config = dict(
    activation='tanh_gelu',
    qk_norm=False,
    parallel_block=False,
)
Each number is 128 + 24 x the weight over its row's rms, rounded and kept within 0 to 255. Layers, rows and columns count from 0. Numbers have three digits each. The size before them is the row's rms in percent of the matrix's.

# v: layer 4 attention value, 192x192, rms 0.0737, rows 187-191, columns 32-63
# o: layer 4 attention output (transposed), 192x192, rms 0.0652, rows 187-191, columns 32-63
# up: layer 4 MLP up, 576x192, rms 0.0901, rows 0-174, columns 32-63
# down: layer 4 MLP down (transposed), 576x192, rms 0.0472, rows 0-174, columns 32-63
v187 100:120156145116126127119123161132117091095176170073117154143132113140155112104114131109145082117143
o187 097:121100111180146134137104105136181113138083096155139123112138118109112149103102172115118153135154
v188 106:175113114100140130141107122208122140131142151127135110118117137123173117131127128145135122131156
o188 101:156168148155179123134135117068157144121110123147126104158123124158079145112150146138132129112129
v189 093:134145123128169072077071119145107137123085146160155117132093112121157148165175130119084109094080
o189 094:083126145166143181143158142134136095146133102094163150148142131097140164105098151112135132126178
v190 087:156110146128124111087115132098127157127118111134159137161145166106116102169155127097141154175132
o190 090:124155130117127147125182108170110100085129162125106121107107091123097161089110120146114117100119
v191 102:113136078098110128119130143190140121147133185164169124118102103160115132096173136109120090122124
o191 097:098114139153140111122131159116128090116162089127124115121165147074133100140094140146151144093120
up0 107:128133126110096146114127178116100141115136118118154114153141162108079099134118140086188155125175
down0 110:124119109131114098150136115145135131132124149149202147095111141121143126139163120124088167143156
up1 105:084118155092096140097120119180120102102135145126124119138143124134102152119132091090111141090117
down1 102:146096112129108126126143144086123143126141061118128113129120109106156136129114179130108153151126
up2 091:152099148122108151061152121165119107156166170119156165086131115111131163063118105121161121116132
down2 098:156141127132157137138116141130164166105144075130082134165169054110135101137130075132122141101097
up3 103:129142108132116091152110151133128138147122104126139100173136140095079084156122126115095114081133
down3 097:159148149151162156117062131128159110147116084148131088121123082140153190112135121157129121104101
up4 089:137122118114105064174147091143125105124077143140129147152158123145119074140120170129114090094102
down4 095:144123127117154125136078160145124127127123180115097139092133139133072131155142130120167156139168
up5 115:094143133146099132130120131116149084150097096129127108112130145152125169127087117185120139074112
down5 117:150104108121157145091138104151133095109134113143100112142091104077143106106157124119156122116129
up6 094:112133151148174112104131138131144106124097098158099080187105109090130136145097150129109119129182
down6 084:108145134155110144164117135149164100105131148159136126154163105093102128106127121093154144096123
up7 105:144122123156121120145106138127134150159110160082146140115129152101142108172117124114121119142141
down7 117:125098148136099135122108115170132107151113131113109115118131143106150152090137069141169107131164
up8 095:143165155129084152161193118109111193126135185143139109075153140134118149115086082110145105134137
down8 100:123123142114140096115135123124135149127092138105101106147086151149141148120150113120148103126122
up9 090:129114072099152120133154143144117101076118130113095141135124131142162139119137168145127125126132
down9 097:126125158139148106125136166138128128181128112116156156122167185088127135119179099118126125156119
up10 100:134125176121147151149117123115211092154095122112132137120084138166115094120129132112167139131129
down10 093:134178149131145105144160155100132166116091133162094152111125126132102081120148100104144195157123
up11 113:144112115133104152173175142123108119089099201049135115133141139086139084125168126123135151149092
down11 107:105106109122094159133109183146131096167121190159110112138188140137150141155141138129103125136159
up12 110:110140140120125097134133150155098105145093132143102132118120124122119110110070148172123159122098
down12 108:137152125153136116121121139129087206159153113175142124138116163130122123159137139116113108139114
up13 104:118103139147092133145182091125116112082123146135127121137077115158106144068085131132102092118139
down13 104:127102144124157130169096129140140174088136198121134096144118139085134120149128130144153143128136
up14 111:166087100118117109115145106143120181123089122101155153135110131118158107133139157143142133154116
down14 104:115118137143098119124110130159129136132123111133130103113137149143133134081124132156119164148125
up15 093:149151146134131150107112131136103142140111157139137128120125094138123152132145140150122138130141
down15 087:121136117117112129144097154132102139132135130167152090137152125108102149116127106126116124152171
up16 103:164059133147111124172122156140157138149114118130088185135144120086137143062114126107149101108095
down16 112:130132171097116130103153130117093109107105085107099166185110177133110076100112123089120145144172
up17 096:117105110107137123104175168133127150127137117106129098131156109119102129112124189141109108106152
down17 098:147100137160103116133149129086117111181146151117089143068140146153169135133143129118113136124132
up18 083:149135125114072074137123126146189149135114092130114159103144151115158100144132161105107147123147
down18 093:107152122140160166107104153103127090106156141075157099112106104170094149143135118148157164143116
up19 118:099106142108098123113136175110136108085103121166132137149141125120115127124122124154163138131112
down19 112:174132130116125101124167114119163153118130103116142150124121079145128116165095155141105126159112
up20 101:099127136120109118156163129141115125096136107118110136152190120134147096130137137136147071114133
down20 107:121130078121139125117115129129141156161142131160117115147110157113151145160143163149137178118112
up21 104:154112092159124175123145133122125131111108116163116126115120108130093132142128140168087126142109
down21 107:119168177153125165125082125145122107126138137141150111124144149122140150135148110109155115151076
up22 092:135136128086112127133132108108134132127107134111131132134087140130130091137096099117124120194117
down22 091:162096135107153108158123118189152126128150127127099136103193136100157138120130116120153087099140
up23 094:139139136129114110115060146074098108109141103140136132147136129134092093112154133130138159146160
down23 093:189146094152151114121112151130098162123140165120119141121111152125150146164133105134128144106093
up24 106:135152121142132112128120122127135133100119144145145150098128152118138164149094132123143129117097
down24 103:144142145094155132109135119133115146158177127128092066122110103117114107102126134102110126132166
up25 087:151094108074099104146112087135144148125107112119138097116146146095129092121091122123088110119098
down25 097:148088155127147155113109126129085159133164192147112107151114158072153143110139132150120146138122
up26 083:143095146113129146147118122114101099176110126148117141074140102093118117095128117111103135168141
down26 094:124140136134110131131124162137139162146141171113108123132165139144119108103145123099112151141141
up27 075:130108153150126154135101117130139137086136180121150168121109126131090132111106172100085130126108
down27 073:111129112146135095134130127133176110153100111113143130140130096123153124145119128181167119155125
up28 093:126110130128111138163135091126094108108154125121174149145130118100137139173099120165121122111087
down28 089:131128154155106108153126144154135108156137156120095111135164099125175124164112166105082117105111
up29 096:114161072164152083121123129109112146135136089151101148178061106101089138128105149108112107148145
down29 095:131097174099112158126178084127146115095081104098136102111181130110155121124160087142148106110138
up30 097:147110127152140119105159113118128107112173119105101126130135100149169097120158161101101151148131
down30 095:110131112121146145157143121123122176154160156143133162137119167114143116144138092157126126097064
up31 108:154099149115139108137147129168114094172090109094140133142172129092128092112126124219127124135080
down31 105:155115119104126175112136107127114156088137141113122126078118121125134130176105122156074136136120
up32 098:129124126169094113143145130126121170140095100155129126156119202125068131115147138115144139143123
down32 098:149117115112112101097122155139154085149150113134158152073161098164152108131156159142160121077140
up33 105:090147145147138099133118129138142132100112128134111127135148145122154110098125078154140138121107
down33 106:148169096164094126094124118104110136096108183119110142133132130074122112161134129089133098123109
up34 090:087129133145145130096120175161131096145158134104141079138134102107154077142170119135135155114154
down34 086:136080118127114132150126148088129110107122165126092145119144147085153120087173146151125131050101
up35 080:144206112127124142102140125115118124135142110139137103113130067116172101119115134120139140169186
down35 094:073099120169111088135109095117125124140122157142132122162121160119095128147104126110134113110179
up36 105:132146169152134136121121131150156141110141097188129113113160090122125124114151140112111140145188
down36 100:137170128179103111118157135121173133164150156170135167144151130171127126136158148144098121137140
up37 102:101110165137130113142132142129107181141158139129110117101163104160119112124154128125102116116120
down37 101:122137150180155114126135161095147131140115150126127108134111148107153156132092112131148117089116
up38 090:129114092140103113155122139111173111098137131117098186151147135128146111158151161155116156101134
down38 090:115133123099144181101119098109103158150122156120153116140152123159139126164174153148130154112131
up39 104:141120091164140133110137124133158124059150143094174130139132116159121089164160166139120124119099
down39 096:153130148115086097105125132149144091092118115148140148155180110153169148112128146117162102104090
up40 103:158093092117128152131124174091087163164123112123092113114132113091134098136155145145039159152130
down40 111:118155085108110171138130146099110089115117148143135126088108076097123167110110100149142117143141
up41 098:111111139114128100083150148131143200100134190147110097171152111127189135120111109096115181095110
down41 093:147118137133130105114130103138122106152145129106136158115130135139052143122123146118146108148107
up42 100:106153130159138119143106148107140084109122072131092121130112071184132147093095156141132165155178
down42 113:117153094145118106137125137140083137116115144082121168136072124188138096103145101126124121165134
up43 099:150107129115082137131111172113103137151109118093141139091106099118157156143158157115110122112115
down43 096:133126136116124133160115122124132116105135104118177171145118116148116124112111105171130140140147
up44 104:109150079126088125140161133095176112099156119104131097165138094136141109146124171141095089098167
down44 105:154119196115134131128131089141164125119144142101116105091142126145097138164128114121093130160143
up45 094:128150146097129148128108112119138180136160135116103149139160121182102111088099136117120107146150
down45 092:142149088111128144123134115130148153153128141140105107134143122124101133131138141138052181154144
up46 095:097145130122151121083116127149154089144078118159119140137079101116113089190097127155154130162092
down46 096:142129103126106114146134091154140139128136153119137132067120098143111104167131152158107132140088
up47 107:140095111112148138109170117140142127088134142137144162088118141102124119115102148135127155170117
down47 109:144128116113109112093075137174135128137088125181124155133148102114120157154135116159108123126133
up48 100:097140154120148128137140110166093112166086155164113144141136131072124110114104148148144178131099
down48 098:145117121148124137109140135125094159108167133131098132122133092130142129103141071153172148144128
up49 097:157122126117139157114163138111108170160166112155110074109161138117146108143118149126146138139129
down49 099:121154115077129165133087150134163100156125148117126144092137130116099113132120113111164129139102
up50 085:140141086130143102159161141094153178169112085135117111137144150136085110119162147141122093136178
down50 089:141093147136150183158134138139142103120179143143144127120086135135109088164122112084101151101128
up51 094:122116110116185111143137112147124111198135156136142116132130113083120142100138156124109138123110
down51 092:116123137069153143097114105086095142106128147166127110130074158137135100139122159123149091109111
up52 094:155119120086138160130123107122135145064135105160145150083169131098106170137090132076122138121106
down52 096:157123148128136101124147105152120105118116167136089111153147121132130102151158175112117099142099
up53 101:135146088164135156153127114098134142134099145137147133098132072126149096188128102138100152145127
down53 099:099154150121154079108129175155116126098180095163121109149181169160122159134101126083147165164174
up54 094:172145116125098153145149139102118140081156148153104134159128185142153128127075104140137143115127
down54 110:171100128135088123137156086110087100142111065182108121102163104125164116112154142103155111080116
up55 104:125147114137160135126127116147115139169124083125135132137119135113125158162125127115094096136149
down55 102:104134131120134188144135111104131142116162118148106109143087149131125116192137101133103104102106
up56 072:099100109090088101165075164144134099151133138134121147137140115150138104102137110131141106119106
down56 083:106119136102107155152108151119134107150094121085143172118116096149098112106113122184169135146125
up57 099:134134146125134092166157115155138110156117141158123124112099077090137137081129117144135165151122
down57 095:154114153156123111115103140146156097145117182155148173137194136155106120127119118156123152094107
up58 108:153109100122160141100080139159142148145160152086144140140136111157129124162102140117138118105100
down58 106:140138144118121114141120126135100106157088146098117125103174169099141122123126103138139121124140
up59 096:124086092108118149169123121102148161091109172095071139188161092114129089108095117137090118160168
down59 099:146149127088128154152092122124092164099144168140131101121122117091130127122114127100116117121109
up60 098:121123130136097141147146128090192140122122118140139140107106094107171110136111127116116128107148
down60 107:108144135163101165132167118129142087113178116133118116171122144117106128101097146153121129148175
up61 096:127095104163139140175113126145119131164164085128126140132114095148102096123117163155118143151138
down61 089:122130132120113148125133185139100116126116110124129104107110126125106166137159083119164129157159
up62 094:101145127120126104098111142119124129105107156120122133151152120110148171107110119089125157123199
down62 092:154146098124139106098130144058150146180132120118121133132161139174145129140126138153109109129167
up63 101:159143181119135091119100162130146162147115104131140107129145126129085128093137137130122171103133
down63 107:118102189131170145103139144134087156158107130122153091139092129172118137160086156130124089157184
up64 118:160126106138152155127103088107104124091118109147102143119120113142131121140134137125149129134097
down64 134:128154139155119115143124132092110150147113143172119102128137153159146109148123127089139131135149
up65 099:092178122098164137143116117101158086103133127106113143117106115145119119108161150113121117107157
down65 122:132111140157130152121152140136117115164139097126153131110129147101111156095089082128172109170111
up66 110:152123109124161106129136120138075170142094126116174121118129115118108129111164158156172127125153
down66 119:131088119144118128117116139084113083116142099155095137148144132151107153126127102138137114073174
up67 090:149110138128131145192101117127167111096148106146119109119065146094109111080087126132116120147146
down67 091:125154166146133150155146077152132069173108122129114124082175129104109180120126167148123134104094
up68 093:134117108111137133090133107170114111142140135123144117119184187099170162089119171098147099119113
down68 091:116152148119127078146137132131122124151142136106141133118142060132137111138157129141110163120103
up69 106:155099137121092150115134115104115131113110119115123124114156111087152121116146149106133149130094
down69 106:119132112134158179105139101099119118127158142128152132090117110144148113081130141146078120172102
up70 101:133163085099132128144122137115130110166098115121158127117112101133175152129116107110127130167102
down70 094:121110125115131149140121101123143157116120136102127137122116116081131065109163073105130118085137
up71 095:161141155153124104108108170102147174069161119125102091133136092170138173171159170116121104123160
down71 093:115142171187103119114124113127128118101101144117118159156149184166135148103138122112144135105074
up72 090:116130130153134114133117139129103152153137118121162121169134152117104149133108110094116122156115
down72 086:120100138120100120163131140137110090153084072133077148093141098134090093177170099145148116120096
up73 102:182122078134125133138098151133125077164092176122091146133126160105122131160126171106147167141119
down73 118:120140168146105102100138170128167094124118140118092161107105098156108136156112105137141105178120
up74 099:122132124131115138147100105152145174135146118105147141094148109154100120124146130116145168083129
down74 091:108132125121143143141130139130120119160100144129085142130043125164129108140138117139133133128138
up75 106:129086135105120136132136109126082147124136127162144142150129153110106147116094135148152138151137
down75 100:139106176133136101162124173135144128165148117122151145099101136168109126144126124165085141152159
up76 101:150107141170109109147131120105141132130134121132109144108117129122135119114117164140116133142162
down76 100:120118109145107132130169116138124104127134133131124096126109109096097165136099110123148142143124
up77 095:106126149147114086103119141134123104115158098128133169154142092143143116118072121111126149156137
down77 096:109120149162148147147134109160089152154109111145109127111126143099131126119156113112140130102115
up78 095:123128138104150091134136108120142138133101119107140130151139122124146161161165100100161169116156
down78 090:135107171141155098150132135136153122165136137118106102128115129115070109142097120166159154121112
up79 089:152152125135145143154121108124089137098160092123130116143133125150127095128147120134145137139112
down79 093:138106122169131140188122153126144093168110107144127160107129128104123154166104154136118138170124
up80 095:145146111146142145117126097136148156112165114126186115164084153122097104172092115085130113116113
down80 088:107141123088096154126147130188120106159141148116159112095178177135115147127119159127150172136106
up81 099:111129108144079144116153114108100131161142100087140125110128114120131114109132133118099138147130
down81 099:122128146128137095145127121140143082176111147131137120108085100112100083079109120126162117150149
up82 094:114149148112158129150131134087092134171113143142131115107118086111046121138117110109106088100146
down82 085:131104157158121135127095119130108155153172106134108094099180109171160125133133115192147130131136
up83 106:103145083118140129155158135147112124115168138124132127178149124143112130134119137124129126156138
down83 109:146155114122112090131133120148122117165141133137109141134133151170130115165151123133107150121107
up84 088:101100126103164064117097108126128115165128186172111169126135136126123110122154163129116126132129
down84 103:142109172115137135095138135124175119117133112135095085152131131130115136123121075128138139118172
up85 099:138141095133086108135136142111125136147108133188124132141074150111116112133125107154092128135141
down85 094:083121097157135108123142115171129133170105121113073138153128152125129121148153112101152128096145
up86 096:126139106128067130100131115125111102127139130148149085125177137130138111137120184146122167122149
down86 098:180122181140168161151123089128120128122155175145134140146112111128146106123161090084080129131148
up87 099:105145123135104082112137126145148137116089153160121178146077151118130109154141132115147129118125
down87 100:149165146106125146117127128080130101144111103108115091089149132173121132125110147098176114131161
up88 109:153121144174123141084116152123106135132149119131185140166139112110161118152093144153142112120130
down88 100:151114140111137105144103111139140158138165100141135154091124115092163082079151108139116136111101
up89 105:124135113105103159156123158142137094097146129153137154132115137127182120091115110166133140116130
down89 106:114134151150136090138168106094140110127118128133132123134137133080134118176069163135097106111136
up90 099:124126134133145105115104129138185120147057125133145157167110173140112154129104143170148159138135
down90 104:127136127098129138102108125142082131127123115114110097137106133135105126124112119138133105131153
up91 089:112150109123128141131068141157095076134097133139127104163164124128127159129132129133095151110104
down91 093:096088164112179096118177132128093126113123142129118103123071168161097152133139158121146118105135
up92 093:109174115081122136135152152085116123115130124123135143144112121083107125138119117098133093159125
down92 101:154143129167110133127127128164135139090130130141137133155173123156114136131117103073146129174174
up93 107:136114197118107172113140118155121140117106117126104113143132099117134123169140126143085123161106
down93 096:135158136089112090127126122103118114143136071098128123100155132126157140132117117147153128084086
up94 104:134142128057133165115109133122154143093088115151091147137109150143135141129106117149106152170173
down94 107:163112144131142109128130115110136150128118111148155149145109112149118138121102140115135107125131
up95 104:133104159145133154126117100174117133095105117129148145142134163125096133134183123135114188137150
down95 100:126127120107088128148128150107147142144118139098081132170099115087130088133086154150139148160117
up96 085:121092105134089135120113117116095119134164125164173162195148080152176109106109128124129150091115
down96 084:089107164157155132145131126115129130171143149149086075093117162097111134126130155100122162141127
up97 125:127122143144127089112148130118136157147116084151150138121145135112126098157144126160164123139163
down97 121:129107127132099134146161158151138145094159133148156129098128159116122155101108157166180127098162
up98 104:118128129126122133090127134126144111112107124163137070119110119156142129123140139090124133143099
down98 110:157132141131140145117157118135134113130132130165129134140124130133108102135147125048103110120115
up99 097:168139110144136132102132127127091095133161132115159187166129107101092071095165121107120165142128
down99 095:099132169085119191117142117100119100099121116123103112146124101142162125146090081141142135117115
up100 105:135136128124131120149096112156144130073144135145083165114128140159180136145136174155140097114146
down100 104:107150147127154155195157132128139072113144112097120141140130102127122137148082107104132106133149
up101 090:165139110114154140095120140122127158124088112173146118158152119150140125145141103118183130125071
down101 094:107115122108094140145077088127128126162133121086132130134149088053100129116111137098128190141106
up102 098:113102137119136126113118103100151143116109139100134114133164126122144114118120148104113127193119
down102 097:168126159083121134154135100126101109168093109144164151099120102136106127170156129093163127120115
up103 113:136121088147156177132055103149158084123124146113152125155126124126089125099111122118120132107175
down103 109:118185126162173124139161119147180125127099087132127120108147146121127125072129084077134133114139
up104 089:163116093159155140162095128154133196135129125141140147148122133129109139114140099120130145168118
down104 086:113129118140107127124146133128126085106119112135150140109179108131114143072092104098158110110166
up105 100:085133114133103172099148127124131129114111106122156123127086163110075085130116140133145140141121
down105 094:139112083152125110129073138159105144124135125162126097152160147121149137140104194117104128141080
up106 097:108116160150126186138124116114150169076173110124113165144126149131095162080118128161093162077167
down106 106:149106164142130156160154110110151099156087178104150138102101182086128137104144140119150157119176
up107 101:094120131145110128158117142128101149096124126112125121145118100147144125121092093079100173127101
down107 103:112103119135126136165111145105108108146140134138154147093136141122085129115156123114095136078169
up108 106:125107154114154168179152119098139134124146165135123133111094100112114162141081162078136086145127
down108 116:162135131131116122134145100138119165110124112080127120080149120136174148086135116171102112118118
up109 103:167090122142152116140082125163124075098147122072157106135144130160142102125117124126134138102137
down109 104:148120093095150136125113101120111126080128137144100106144146079079119143153120102158199169140108
up110 099:184106105165158141123110190088120088078118147140142110108114110130159117114164110143124122127108
down110 107:125120115109130120133128074143112096120138099125118139113160112129130116089129180092123144128138
up111 088:098157132129146147117115130109150114107136135139145117140112134163117123129119120093166129149104
down111 088:125137165150079106111113162153119140149094112129138107145154149132148139143124113147100120135097
up112 092:103092137123103108110103133101124141067170156164126104154152115083124123101101132114088138143158
down112 097:129143135084124114114126159138121093072107125136129121121098052098147144120105125066090144139065
up113 097:134118112092134108134140128123154135149112056148131197113139115090113137157133116162133145160159
down113 095:117109134112137132109186130137119121164129134155135157118129132140137166128110166155122097165151
up114 097:105133143093167158125110119121136110139100141097117115147129175113144139106069142156113132084116
down114 095:122100119140133098126152112087127107103125128151129094085083091106147113110146104164152098139109
up115 104:172121132142122142104137093120197092114122115155127095092111092139137129135104182107092151141160
down115 090:151137096145088117071124138123126128176144129149138120138134105146139112088153131123099110116130
up116 099:139167153161158192111141064150137137169143106139109092110123138159107138096140093091146093128125
down116 103:143118114126131121116144108127180107114197158123107126132121151127096099083110140180114141159167
up117 109:145120097094148141100137164135128137141099083105148110164153101140109099169118150152112098155182
down117 104:139179083118120136105112105115087105161128096126093140174077155097115143158057144124114110118088
up118 082:136154107138135103126171144172157120169115121109169141145119102143122139155145167094128104141140
down118 084:122134167145084161141077164148160131144132109124103110139097128122146133141106121115124137123143
up119 111:158137143109083121133135147072097123113122148146108134138108139081130095141170135132134167174097
down119 103:094120101105079136124141170132140108114116176146134154134164131128135132165135113141126109112123
up120 093:107111116127117085106129137114170120112093123115151160164088121123104085179137173073144144143138
down120 093:125133121167087114104087144126101122160116096085138150103128127126168100166133083148118116098143
up121 100:140161111099100092133116149182138119089186163155112149140088087083147126123119127172101075130129
down121 098:156114114100115100189119114134147086102136138145137101092151125106110165141114133136116115146099
up122 091:143128127132152119115137171119130136108155136150111125142146148148122128168157103143132123108165
down122 097:153175114102152162131142120102121130152126134116172116119142135120112148119132128103189128125094
up123 093:139141134157157110142123108145172129131138087151112130142106188140121111157079163109109132118102
down123 093:146130139120140141105130150119097131121120157090102133122159147126100063120154182131136094124194
up124 102:157143178122170154134091155122148155111132138181120127120160161130123152096116132095159148143144
down124 097:147116146138133085165153139103125199155117094158141129121128103088171103127161109163078117148109
up125 101:100091123144118118112141093102131143147106123144184094147126141121108116123095130117154085117146
down125 094:154150159103120136141108156130151134123155116145137183130137129132150134095118141109119133121126
up126 101:109137111108090150138173084098157132075128151137122073108119112136099139121115163169102131137114
down126 105:140142111120152102100076154114132155133134107146100153126126112154102156096157120153153168133125
up127 111:097137110133121117097173120107098156141119088176133096114131149141139134095085097075126112126138
down127 107:117161141142136118150107116089143115170142173159145145127124082137149135125199139111131157145110
up128 089:149112100133182144121104113124105102114127129151150111145146148099166107099143154154172114106140
down128 083:104118141098149152094107155137115138147159165169150113067124103121152190145133089105144143173126
up129 099:105098133094127115143146099160143088062162179117121150156156143129147134109102145128156112164074
down129 102:137130112140155100109098112124114101140089120143102096111134132161194127149165107153150164129122
up130 092:124134125115166095096122152124082154152130154158153146141109155136096172090114111115125123159141
down130 094:113119181053160129134152141103127127058165130141175129136079116133111174104147144115117117133097
up131 100:086103140070140153156185105118124108137124129075122121121131137095138108099151178102140105140130
down131 097:186107103124137099107096164153112159145130138145118137106143085171141146127175135133116122116133
up132 089:105111079084121085112127136087127124116104100164149147152135148126144099167130108116114145128081
down132 096:185148162143148164106110093143139105142180135124109089112130115154132121146124138124126105145120
up133 082:099156143089146109114141116123130158102111131104107088140149134149142168147150107112123154152092
down133 083:136121140106094152118120117137136095104095135134131154130132133114116163133129124127166120151116
up134 106:119141113135124152120117122140140122126147101141165121101120111103108154101121132150109145093135
down134 098:117140136153099102144098149170151150071123176115140158147127112134114122157166134154121140120154
up135 098:157128112113152144134094129121144114110148120148127115143136151092129135155114101091084110136176
down135 098:110100123132156111145178108134157130124158093149120129133131119170142103138148134121130129080075
up136 114:116124111088078111176138147131105120105139134107172082121158111110120131170141133103167109156168
down136 118:136110167097102136129160127140130182129149124136114114113126134122139084180152055084143151171154
up137 093:172119118078090103105106138149161111146109098098112127126154125126175145084153157129104131180099
down137 108:139105122115161109122117106119105120134137110118127097153133164049163132115143131166122139056145
up138 097:163146097118104107096121163164099132090098137095137147167102121122121118176113172168113085117126
down138 103:114151167134166155128124116093082180109132132154111129150148137163084094145098134108118153125095
up139 107:096108130060143100115152127106134109122124085110124095097121154136099114112120081114138117122140
down139 104:114128070136090141105123180122074076151114120126138129123120117160139109117093148164121114123076
up140 109:112169122131159130132088104151134089148123102143128124095142116102105136143151176107136183128136
down140 120:115117131151158125107153085123087111125104124158148152148159103134128120133132138108125134134133
up141 089:119121104117122147151166112067121086098138153134160158112161132116130113110107172154153111133141
down141 094:142138119153129083137086167130142150136123123122089109137142130170129133142165118133090124129167
up142 095:145114120121101137114118167128131128119118180162129197152082088103128147130115122092115126162105
down142 093:095113130103129184096170134150169077126131095116141102094162153129153078111138147179132127197122
up143 116:145143166158098142135090119165123138111133149132135141145127120112139131138125134144128111163123
down143 110:088154129142168105142118147125116117105124119123092104143130098130122100151151079107139129153134
up144 097:175116090127083103115132112128146141125184160176098104116139115132122123145148113133092135124107
down144 097:131108097128118095128092134138146094130128108111153094159145124123167187143129131142104130105122
up145 099:147113127160163153147143065162114108141164120105137133090125134126153113106140137103096134126147
down145 099:109120145100185095158127136174153151111134120150155122134109129151127141122140162127136121102125
up146 102:139096149160133154115127139176126146131093115122124139127091127116137113155131128149119128113096
down146 099:107111127145191091096123110142145120174121178093132129134120133138044135098146148123163138120178
up147 092:111091132125130145093149121138108101142101101135105141083136146127149087090101142135167150134146
down147 104:128130130127104118133127153133122095158147137156117136123140084134138173142154144162144127140100
up148 090:118130082138110075176102069133140110126107143161102131167114087104108116121119139177100141122153
down148 088:112161185085121142071140133096098136142170123133124100124130148135134114085115135089124162119107
up149 096:112117117135151177129099169164143089137069136127174159118107100129081095135138114127125159122114
down149 088:114157105095125123118136144138131178143076109104125093157108137119101121121124151116145072126090
up150 102:110112112140153127158169153112152079106114120144127131157124126098140146156104113107105146139133
down150 094:118145164172101096111159152173166117145097132110073128137137139079087104123144152149128110121157
up151 108:139124122102122130132121152099105132180151092161115112094113111154098171140143128140138155133118
down151 109:139149114127110142175127105140135129114153119123142147110132156115141135091166128129127112114142
up152 103:140125145144117129145111119134151089134112128146121134159150077101123123098148123116132103093156
down152 103:097097143122130121153182133135125118156134104142137108122102139137088095086158142090118147117138
up153 105:135121104125138152087117171114159099142142110171097114144109122139138140135108130089133142156125
down153 103:159133162112114149140137103109129115120112142117123146106133132125110126142133089116125146121117
up154 112:105127161136149130139141151113106111117149104141124137132130116119172138110184115110125099139127
down154 115:117139171085155163109161123108132116126139132117132115124110164110120115071118156147171111147137
up155 109:120136172121128104096146125156124116096131082128100107150125136095091104120086087117136143114113
down155 109:148138129150144130152133112152167138106121113140086086156159088119125130135155145116077123147104
up156 104:162103182104154126107134139089097097125104117159119113131158172095153141077137114109132149100137
down156 115:104146141093125133145099150113108103137156112158132144177146113143123168139113145092144110134138
up157 102:101085131115164137120129119141138144108094130139125122114156138126121117120115146138150121141143
down157 093:108131134163123137114127125135114091136123109140116104117083172121119077125146142134145149108131
up158 109:149160137164075143164133133142130124138059108124168138149168139155123131132109129120110152149152
down158 101:108123132123129126115149134146099136134117118075141138099143139174141151118126157112087131079134
up159 100:132150145100095158147118124138140143147120108150126082109091108083134161146130187136104136174125
down159 096:117102108133123115116133090153135111100091138128123106126162145180166132117152163136134116110110
up160 106:157152124122119155154114119110148164089142117118085109078114142115149137142130135146147083121108
down160 097:138083109129122088130117173137098142117140113151132121131161173175128118147102157136128146131134
up161 105:139137139163147131138126110100162142120132132114141126115081154103131133169132102111065128094098
down161 099:121144149111129148113100134161109063110118144169119114136161135175139131109121146121167133146126
up162 102:171103145116128136121115136145152120094100148109150117153131128131181122102152111117104133147133
down162 105:156127113110133155183141099135125113095083144077152128115147116146067106152147099140121160111128
up163 110:137119143126123170139112104101124117114151192120120144120184131145153133105177142128102127177103
down163 111:158137149127119096141112151123097155143138122173137122131110113160169125133184118133119153177082
up164 097:129144091107118129115135130124093082138151117119135138111120159136092122119177145140111140166124
down164 092:157118082145097096141106131138144140117133168140112105115165159142147089128137110150155125116140
up165 119:153093136123127131109159112100134129120146121133135160150153150102104125142123124123125096136160
down165 117:123114127097143125131121105149124166068067115127121111153137079134074138128122121143168138141131
up166 107:156153122132122135075162095147175150100144144132127138147106145116149101160136117145104142107130
down166 113:125135162111105114131117138094130144105098110107134079149117121158094169165104127083154128175128
up167 095:107111167105141143131176157125132162083090129093158125111104161190105153120121124120131133122140
down167 102:096125125139148114112121148101124108110133123104108129132149147186164144085074093128122095159172
up168 104:125117127134138123147130123114108141110130157122156123145163188105155084108131142086158142142095
down168 100:134135172115130086113130118138162089131127128117099140125141098121141094135141123121103118143109
up169 098:145110129145147115157119134143148129100125077115134133127122129122105116125101103129090155135108
down169 105:130146160160149136119118187128119144121116172101126129147152096156093157095100143086135171130112
up170 103:088160123131149149125120105111129162118093127107080122155149160088148125141102113191115120111109
down170 106:138131157147122175095119128100137162154168082112078159134106171161138154113128148128144133107117
up171 091:123156086103083129139120176137118110137102126076136127135142137097125163129144107149142121126139
down171 092:123135163150106121123125121102134114120139138133130149150084139097138153171148099155106080094132
up172 117:096128118128110144148087163114130116136148140083132146111095156094116147090109135109088075150169
down172 109:097137134147105106168104096100089149124074151122165123118131110136149148160168091080132157109089
up173 111:116091151113128126157151158134085151107074139151136115108165174100148142097132144108150118140135
down173 114:179154086143144176122143164113173123112130124140136149111114088142118131152117134120124124125110
up174 099:130118133103129108117121158096197149116137134122122159119117151101165142115117163122118114155112
down174 108:089148156110116125158102124169137138127158110123140137132105103099111120153111136129149145093099